Weights of a small transformer language model.
Size: width 448, 14 heads of 32, MLP 1792 SwiGLU, 45.9M parameters.
Architecture: RMSNorm after each block, rotary positions, no biases in attention or MLP, untied embeddings, normalized queries and keys.
Training: a variant of SOAP for these matrices, 756M tokens, 2883 steps.
Each number is 128 + 24 x the weight over its row's rms, rounded and kept within 0 to 255. Layers, rows and columns count from 0. Numbers have three digits each. The size before them is the row's rms in percent of the matrix's.

# down: layer 9 MLP down (transposed), 1792x448, rms 0.104, rows 80-110, columns 0-63
# gate: layer 9 MLP gate, 1792x448, rms 0.11, rows 81-111, columns 0-63
# up: layer 9 MLP up, 1792x448, rms 0.113, rows 81-111, columns 0-63
down80 105:161119143158124136096119163135095127114136114149147148113123103151112101121165150151137135156170077123123132105119149100103131106151134085113110115116098124112102093135158147123127104106129119
gate81 102:098147115171160088137148103090109124132115151136145150101067136147133114141112111110139139166096136104149168113116139136140102146137114149124107109100169087156120171127131145142104156124125151
up81 109:168159097152148165113111128120105132142106129185130109126119134136152138087149118132125101122144116101138126146107135161122131128180140179109134132074124102124139140120116139095144103098134122
down81 106:140122141102165136105159094122114151114124157135100120177155114119132156137138136141123145145172144123123138118136133118118156120135130082117141101151213150145130112122142096130129114139173112
gate82 101:077153145137109159152141135135132118144137152147137146143149141109101122135103126118093107150169121113127113113153112147112118115092168120188145131155130166091165174122137166142088140080104156
up82 099:120100156122133079143115091131123130109138174101108112155112144170082138131131141133118134113145129112109179095123142125139113143154176130130118084130094091108146099066121126141131114122122118
down82 103:166168125141133146127092145123106100115156118113161148106141109176162096148135139097109184149124139140156075158117129112150115098137098094133133107119125128136158169134160159092120109144090113
gate83 102:131154126083104132102098153167103148171148097101171091075130154106127101108107125131137090118148101113131137129156130117107109126153100082104134126129108130127144136123164104171115127188099113
up83 103:117132134124154076111171118123149144073120170151132118120123140115159130178140152122092110096187095138130143151155069121109136128142112110155102124107141120133089117143144071139106174151117133
down83 101:129085087154132139151158109114122128138116145140089113115125165124131098134110138113100120164125159122120134133174138143161124107167135162162161094088176135132126113134128115101133084156144147
gate84 104:160181150089090191071115095100128118097088103149120150115124141147146146130084125085148081135133092126142102134086145158131103112133177115146146115140148106136105128126146124130071115128128147
up84 097:133159123128136167150162129131123148125176119111102102138125139098079140118125094088066151103172130129130054129105163133127116114150131120116106141124141122079121152196100119159150105137118108
down84 089:136083108110058125131143143072100127138130131163166161150122130139104147107132144110132127126129121155145081102160129142161176140135148105115139096127092154118094126122162113153089134126126148
gate85 099:134156144107129107115145117115114145152119151133134121163133116139124127104130096060112159088128162094125089145127148137150177134138150082107122160167160118126102111134133146110103150135117115
up85 096:123149209098135160136113169130124138138125126117139201199104131144090063118138083115154118122140152115156149129124170141117107091163189133127136128159130168116138094167179120085101148129145151
down85 099:122132106121120100122151157142140121153071142134160144078132106115112091142176138123113109121122144095129144127161087107102146120110124130129159110187109128147149128155132104166125137122115118
gate86 099:122101136154133118138096108162110133113151106144162116107108138109158133124094168051146096144100157095113078106129101109131103124119153109147104129119136099125113103139138126125136162122157140
up86 103:089152080151173148076139124167126117146122120150138138131131147139088126123127136084139109140127148174075124134113122123157121111148137126157142144094104127138142087114075174121147113142110145
down86 105:148100168146117152170147102123131116150166102171133157151133083134098091130110112158133126152077136103173115105126107158105139099124098127084074087091146125090167141153161115164092124167125145
gate87 103:098145129066142116158110084103122112085141115121137124105113094055135159088146104155126127103121136120116110147167136145133131098125138119104094128112144118110134154125141149145148110164118177
up87 100:085156124095098129126105134103130131149172150169118135102138132123114085121136123141150134182117166114118143117124114140150099145146130145102139132163128146105100127146121130131126126102150114
down87 105:156143127121185169147115106120133099133109130129150128160155131106137080119132136130110120103134156125137120124150130082096125149095102118088060191133122110111100137126124147064136190147090141
gate88 099:154102132137135147123142133138083144129128112159112111146105139102136129132155122135128134118093152104122149120111095121182146102066076147112126114122120111133139132160126144117150138142125101
up88 100:072122107182144165135121145130102133146123087156090092112124120116160184117089139125091136171111124097157124038171111134122120141154157105110136118117119093112088104156146144141120138130148124
down88 099:150108119101059126122160098088176091124114144121091131109096149121099101164139120103130141145089149119093123127161146149117122093119120114103158089124142081123149114130128122113114096123146138
gate89 101:087114112131121128113137174113120117135126115140108121149085134105111103138123157137113132112146136090103148138077108171100135138064161165116087167155141134110154116146104156162138163127118151
up89 100:139100142173106115132132124128157144154122134116153112157145094171114160155115112134122119139127133148130156101114103096102130114123139129105149129074142125164133144127128067128086082112093131
down89 098:117135144120148115114136128119137106174149142100112117114133110148073109118161158159141103142139145148076166115150145121122126132158135127166091117146128148107101108138126143145149132126141137
gate90 092:117106120121187130134171161133093105139098132139118114104083139105144143145090105131107168145170118117114130146155105117136118148125094169111147117128124107147128102133111136125132119145175113
up90 093:136173140122115080132091119102120147117171178142154119146164066106134132132128132149137099137083161130130158138105119157125130066151106088130126141125109157124129153174139130103127108110106154
down90 090:131156110138118141120170134164124110152103160156130094110134152113106122144126129147162124141106101127084127142117119093157177172148114147178121163113155078142100126115156136094115122085119124
gate91 098:122147117143142113135123124086105133115112126106189131137136143161107104157100122134113119113117145112092103144085139157104124108117148091160094108136140094141084163115128156120138123111123120
up91 106:116131067151091127084129180145117138095104118140146098122129142170142110175113097123114130102120119154150090144087127150134124120150154112145130090122133118090107112105140132116123182098092153
down91 094:099109137114122113144128107128104093172108171144111098118131139094117118110123112122188097140132128137134134097166147106135164122118099142105129137143106098155127100114136143123103157142145101
gate92 097:101057125149145102114109114138117133166130160152116157087124109145135133097133115127152131113113109108109146128132149159145086137125125117132154111157139129145141104117109146115121136122149132
up92 099:141154135100106115087083137131135119089159110171148130137136134103089123095161138132161147161165111110138108129155076108114156147143120155170147140117121119168111088139162119121181131130079107
down92 100:144110128137103140145098155126167161164135162130162103150122124092153110162147118115128103162107138154161110108147131139115168092112143066145151139137104163126109159132136129130126088112143136
gate93 102:123170151136122121153120146172114166099091080152122176070122141135141113124143123112150129095130124105140100125144111133145091125123126149131154154127133059128103125133128142129162118117106096
up93 108:100160124156143118173128126149179089129123127094119093097099091155124078112105136124143128106139138104101155158154081084137130129155122128118128166142127163144174148165110141145111138108117156
down93 109:115096137120162117140146120157145148093109109082132150123121155141113101136135103144123111168156104109078119095099141164121144136140139125111160130125090090153111130125122092128128142173111143
gate94 091:136090133114147129150149157124129137107154106158175116108135178160100158159140112094086135090096143139113146183156118095138123113107123151156142140116092121102112122112133113137137168121131159
up94 090:108161111133129130078099120084136164106105142141138078118125130138161104119134133166114143134092144122136150155116126070106116088159137182128124138124144146133108160125115108133122172103122127
down94 100:128112158115127141081123127166170132124085123131127112162145124124130147115092134078127152156141140171105101094106108162112119148120126105099115130141120101138127117146122113116136087142125132
gate95 100:133149148147115149118100110105141106152119110139135159152114108136120127135119151097117115113129149101127096150137119127144105126087136138117107118131124123132150136161110136156124132147149165
up95 097:118134147136122094130087139127131127113133145144117103125093107120122140152081091098155112102144131125152128111133105112148103147139181101109140143163152121140140109157167105168100128158091102
down95 101:156125121178134124109116094139130120153139125133131133140129085149171147104132106156136132102126128127172119116151137177098097110129094118137174085144131158126128114128142107126127168130105129
gate96 102:155123088132139153095111128143098111117119110149125136126141129110155128082132142143107090098124092132121135121132131138120140195124104129167172133110121122143125144108120154154125149119126122
up96 099:183141153122135095126128127138118118098107157137112134160122123170132070165097108172127132136143152097114165117095141122176117136142098096117128128174118145141130121100103112102144152120147120
down96 100:177111104093152144135119176124178141133148118110166115111154103130120133120134134105138153130072152137105131101103151134133118147092159151130147144129103153129095130139137124111117128150141174
gate97 091:162122111137113102130155110177111115103108123149101139150113161171126135160093136125115155091113146081115142122115133105127152133120111102120150157148116120138131097089100128121138118109164118
up97 092:101111089071110123209127146160123157124118138133145107094123132116123144098143148141151140123136138159127177112094122143145128103133124170141118118145110140121127120137111150106134126142150134
down97 098:115140152143077117098099104144101132118131148149121122093128100138142113124139132156124111098108122151147086110136118132098158162140143106124168130108101149136165140087091125172107136117148119
gate98 102:201106172131099102128111108137091136115126135134147121149159139149133160138133173097114098063111131145089125127082154149105168143121096118098100134098175144087129112144131099128122122145134111
up98 098:124147159139108111170139150143122112115140166095134104151107151174081124159097116097127141117096108126115125126093113151092085105197087139107154117137117136165120154139113105108104163140135177
down98 098:157129118146132123117094114135146164119139094102117156116104141108108134135117139120087099149183115090134132128161090129171110122132122117127131122134139127139130130151142162113108150098179108
gate99 103:126127150158164134128132163143116112142144129123158147089134084151115091136169101108150092072111099101173148170110110090138137118104125112124157080100135104155152141136173118124143158090114122
up99 102:142145102097104135121086190128106141127109121107149122138165139116131133160115171123123136164134102135128141119124112132124116135111129091091097157167116126138107142151126160129106119122142095
down99 104:156134147126112117150152078126095114105144091146148144143150123123093147129127138104134112092125133155120153118117098119053127158124124138109149093123110153113119110128152121124113091115119133
gate100 100:155120135153127160090118114157133162119140102125138149122113101101085145137079106113167117130117110108152146113130151138148125126130108084111101127117097155154105109122125174115128107098156108
up100 105:122123138115142150129158109120149146149069147152143087139116103174131172113124109127110118152133127151127129139111111108129144083107164147095154146124151106108129079141154100106147127173113169
down100 100:145178102116138122158128145060131140089119132125141140164127151116162049133145114095127115111117134114130113113146090144136159140105130162108108104126112143098097091117080152118127130159114126
gate101 102:121096135097136140108176085105111144105144136109122159119139146131113131176106121100130183135104138159116136123110142109147142131102114108229117133122130085097101153124193127162118160162121127
up101 099:143086115156125131105176169101144149101114119115139116172123146148134138116104131116042126127166106162135154104127141126143109140141177096134153142204135164148167147135135133150127111140152104
down101 104:107163115086143150120133118144072123135124128146100129124093137132109165137138110119117097123107130064142114097150118075119125134159057152108111109122108094151116129108138137105160151144121121
gate102 099:105161115092103110137152121162093120142106144140115101136131128127128157149093124138111135132122112093129063147114127134071167131137151103125163121141166090120121127157120145123150106084129134
up102 105:146127156105124159147141161112076090144093135141115134115137109132126130127110119159146118156154147124161146140167106123137116123144128141152155150151146134144132135178137134112130110077135129
down102 101:115115155100149086105115131157148144116139117126153118150106140111115165125108124124146140164144086110104149168144088125110140130151140140141123064104087107137087110122174132169124079122137154
gate103 100:145091133101134099131162132144126139122072117156130116113143156123127144141135131122104163102109106131128107111143081089097122113088116121141137161114107136094167177128159119128153163146156124
up103 101:101120112142138169125146129131125095105116095089104152130165141129115146137122114072131130147096125105086114134115132152150147144114145144100092103096147113092164122097127095143092149173106087
down103 105:145158150110120131121145126172174134133099098135149112096112098098146124076134136157146123141130102173090111103151146127139144134148143122106118124129115122154111124140093136118171096093148156
gate104 094:170140135116150116137130095105110129126103114122173141112110141094070163131154108099094132112095147142115097096122158109162129137147086135114149104086132099110145114116166150116133166106175122
up104 089:108085189131130117118136114123131141119119142099128117111122138148091107123107141111136101138152163140090115112160100120107111122099154123144119139102147111158107127115149116114069113160160142
down104 094:141121153134057119148086134126161108081118075180102109117155140089161115165125155147108174116149099096140141134135096110163125138149113120107143118126069152108114121151115127130172150132114114
gate105 099:107183144105137122137133111121091099116124120145096108121131127143123186155157107125140103141185151154189126118106162099131117162122114116156106088185135126150127138082139125119139140125167075
up105 100:079115155155131097132153083160177143080144131110106124117112147097135084114125126100099115105147103076103094103124119116151122159100135136140167112110119176105119149105083120143106106157090140
down105 102:131134150135091130119114107125100142114165111089150113147120159103115134147105106084129135116098142142131122085110133115128125107113120107111104114128146117163136121066126136117146130140128144
gate106 099:188130138135160142102145141134141141088119132095123138102151108127117179086087180126127110132143108116156161139132116122132166163166146118126115132165135176165145118087093113127201123142139152
up106 098:158102129119118103145109146125163169105130102113107119108074122195143122135116120109083109137120117127169119123151125065126121144101132108077081110146092091121147129115145106101134109107155144
down106 099:126105134112145152131094123158098086138120122136101098091157092132138185084138118142096130157123137127104165131079117155105121138155113125167150126112154127142113089146105115182131148088105117
gate107 102:161128117152143117113146124137147154124136139122152141135120125116143125161119147123169137125139120149155089149102105130114122150145170165092107107133117148081101150137102104127162075165094125
up107 094:110154102095110149158126090108130167087168124132132123131117108177147127131119109120155116093105113134113118127112119093143115134158147105134123103134145138093127160085074147137147151121120081
down107 095:147129135139176109127140084080115142134138154128137100109133102089151137104112149155160111116171137103151097161166120089162106159091148135140087121114114136116161103141110115134173122122150099
gate108 100:110170135145140149116147119137101119122126115144138089125140095111110137149141106124111119112139102153080102140115113132123147137149138166154145115132135147173109136105117105165085125163125145
up108 098:108128152154154133106119107166100137186115110158161136141117143106125135173131125108145118124128103100152109111108135081122150143120107163145151086126097115121124113118131151129095101092143171
down108 099:130132120132075155124093105162045154143138130125123122120132129091095160090158121128154164159066163153127123164112123122096080100146125115109190149117142095122090120122113115122141128094107074
gate109 092:110138128102146135121100136170178183160129133120086122155120119103123158171137126115165134134105141162176131085118114087137134116111147153106157132163124182126114158162084130102154138155162168
up109 093:121186139131100101106114093118085116079108140123140132143169100164106140098142092104116114144115134096123124125123105082126141137121100152102126153160161148146164159129108161170153137135107117
down109 083:094110133131217130152158161105128093130128136157149130160137097124101122130082141176104099136139155143072145150116144102112130166149090152140098139126128097086124152128137105138131134128107108
gate110 097:127130191096157132117116133110145145103159122095115111140140095143120134139093108155103089121066107120172171153161119130135146147180138156127139112129112142139119112117149097152103162093150101
up110 096:148159115168097141125124116133135164175150111149101112141128148152090137127130130105145139113112160123185118145165137119111102143118141124174156124142119135167128129122121154138190131097098130
down110 100:128155170107190132099122151115116119125134130128141151078134126123141151132123150107111122144098165127117121108098144116090153129133109146138133123120145103122098113150132171144112166125161141
gate111 097:130137154134129178140137096151117164125147162138144116139141144131143161162148131063104097119118108139124115117135138098137052119129156145162161115097156134090148129098144131080137147136131119
up111 103:129101135161172160142109130171118146154104101164115116121088133122153121153128163149108145162140112121144135195136162121075093133186154175130124172121177111158122135097134184143129134156090124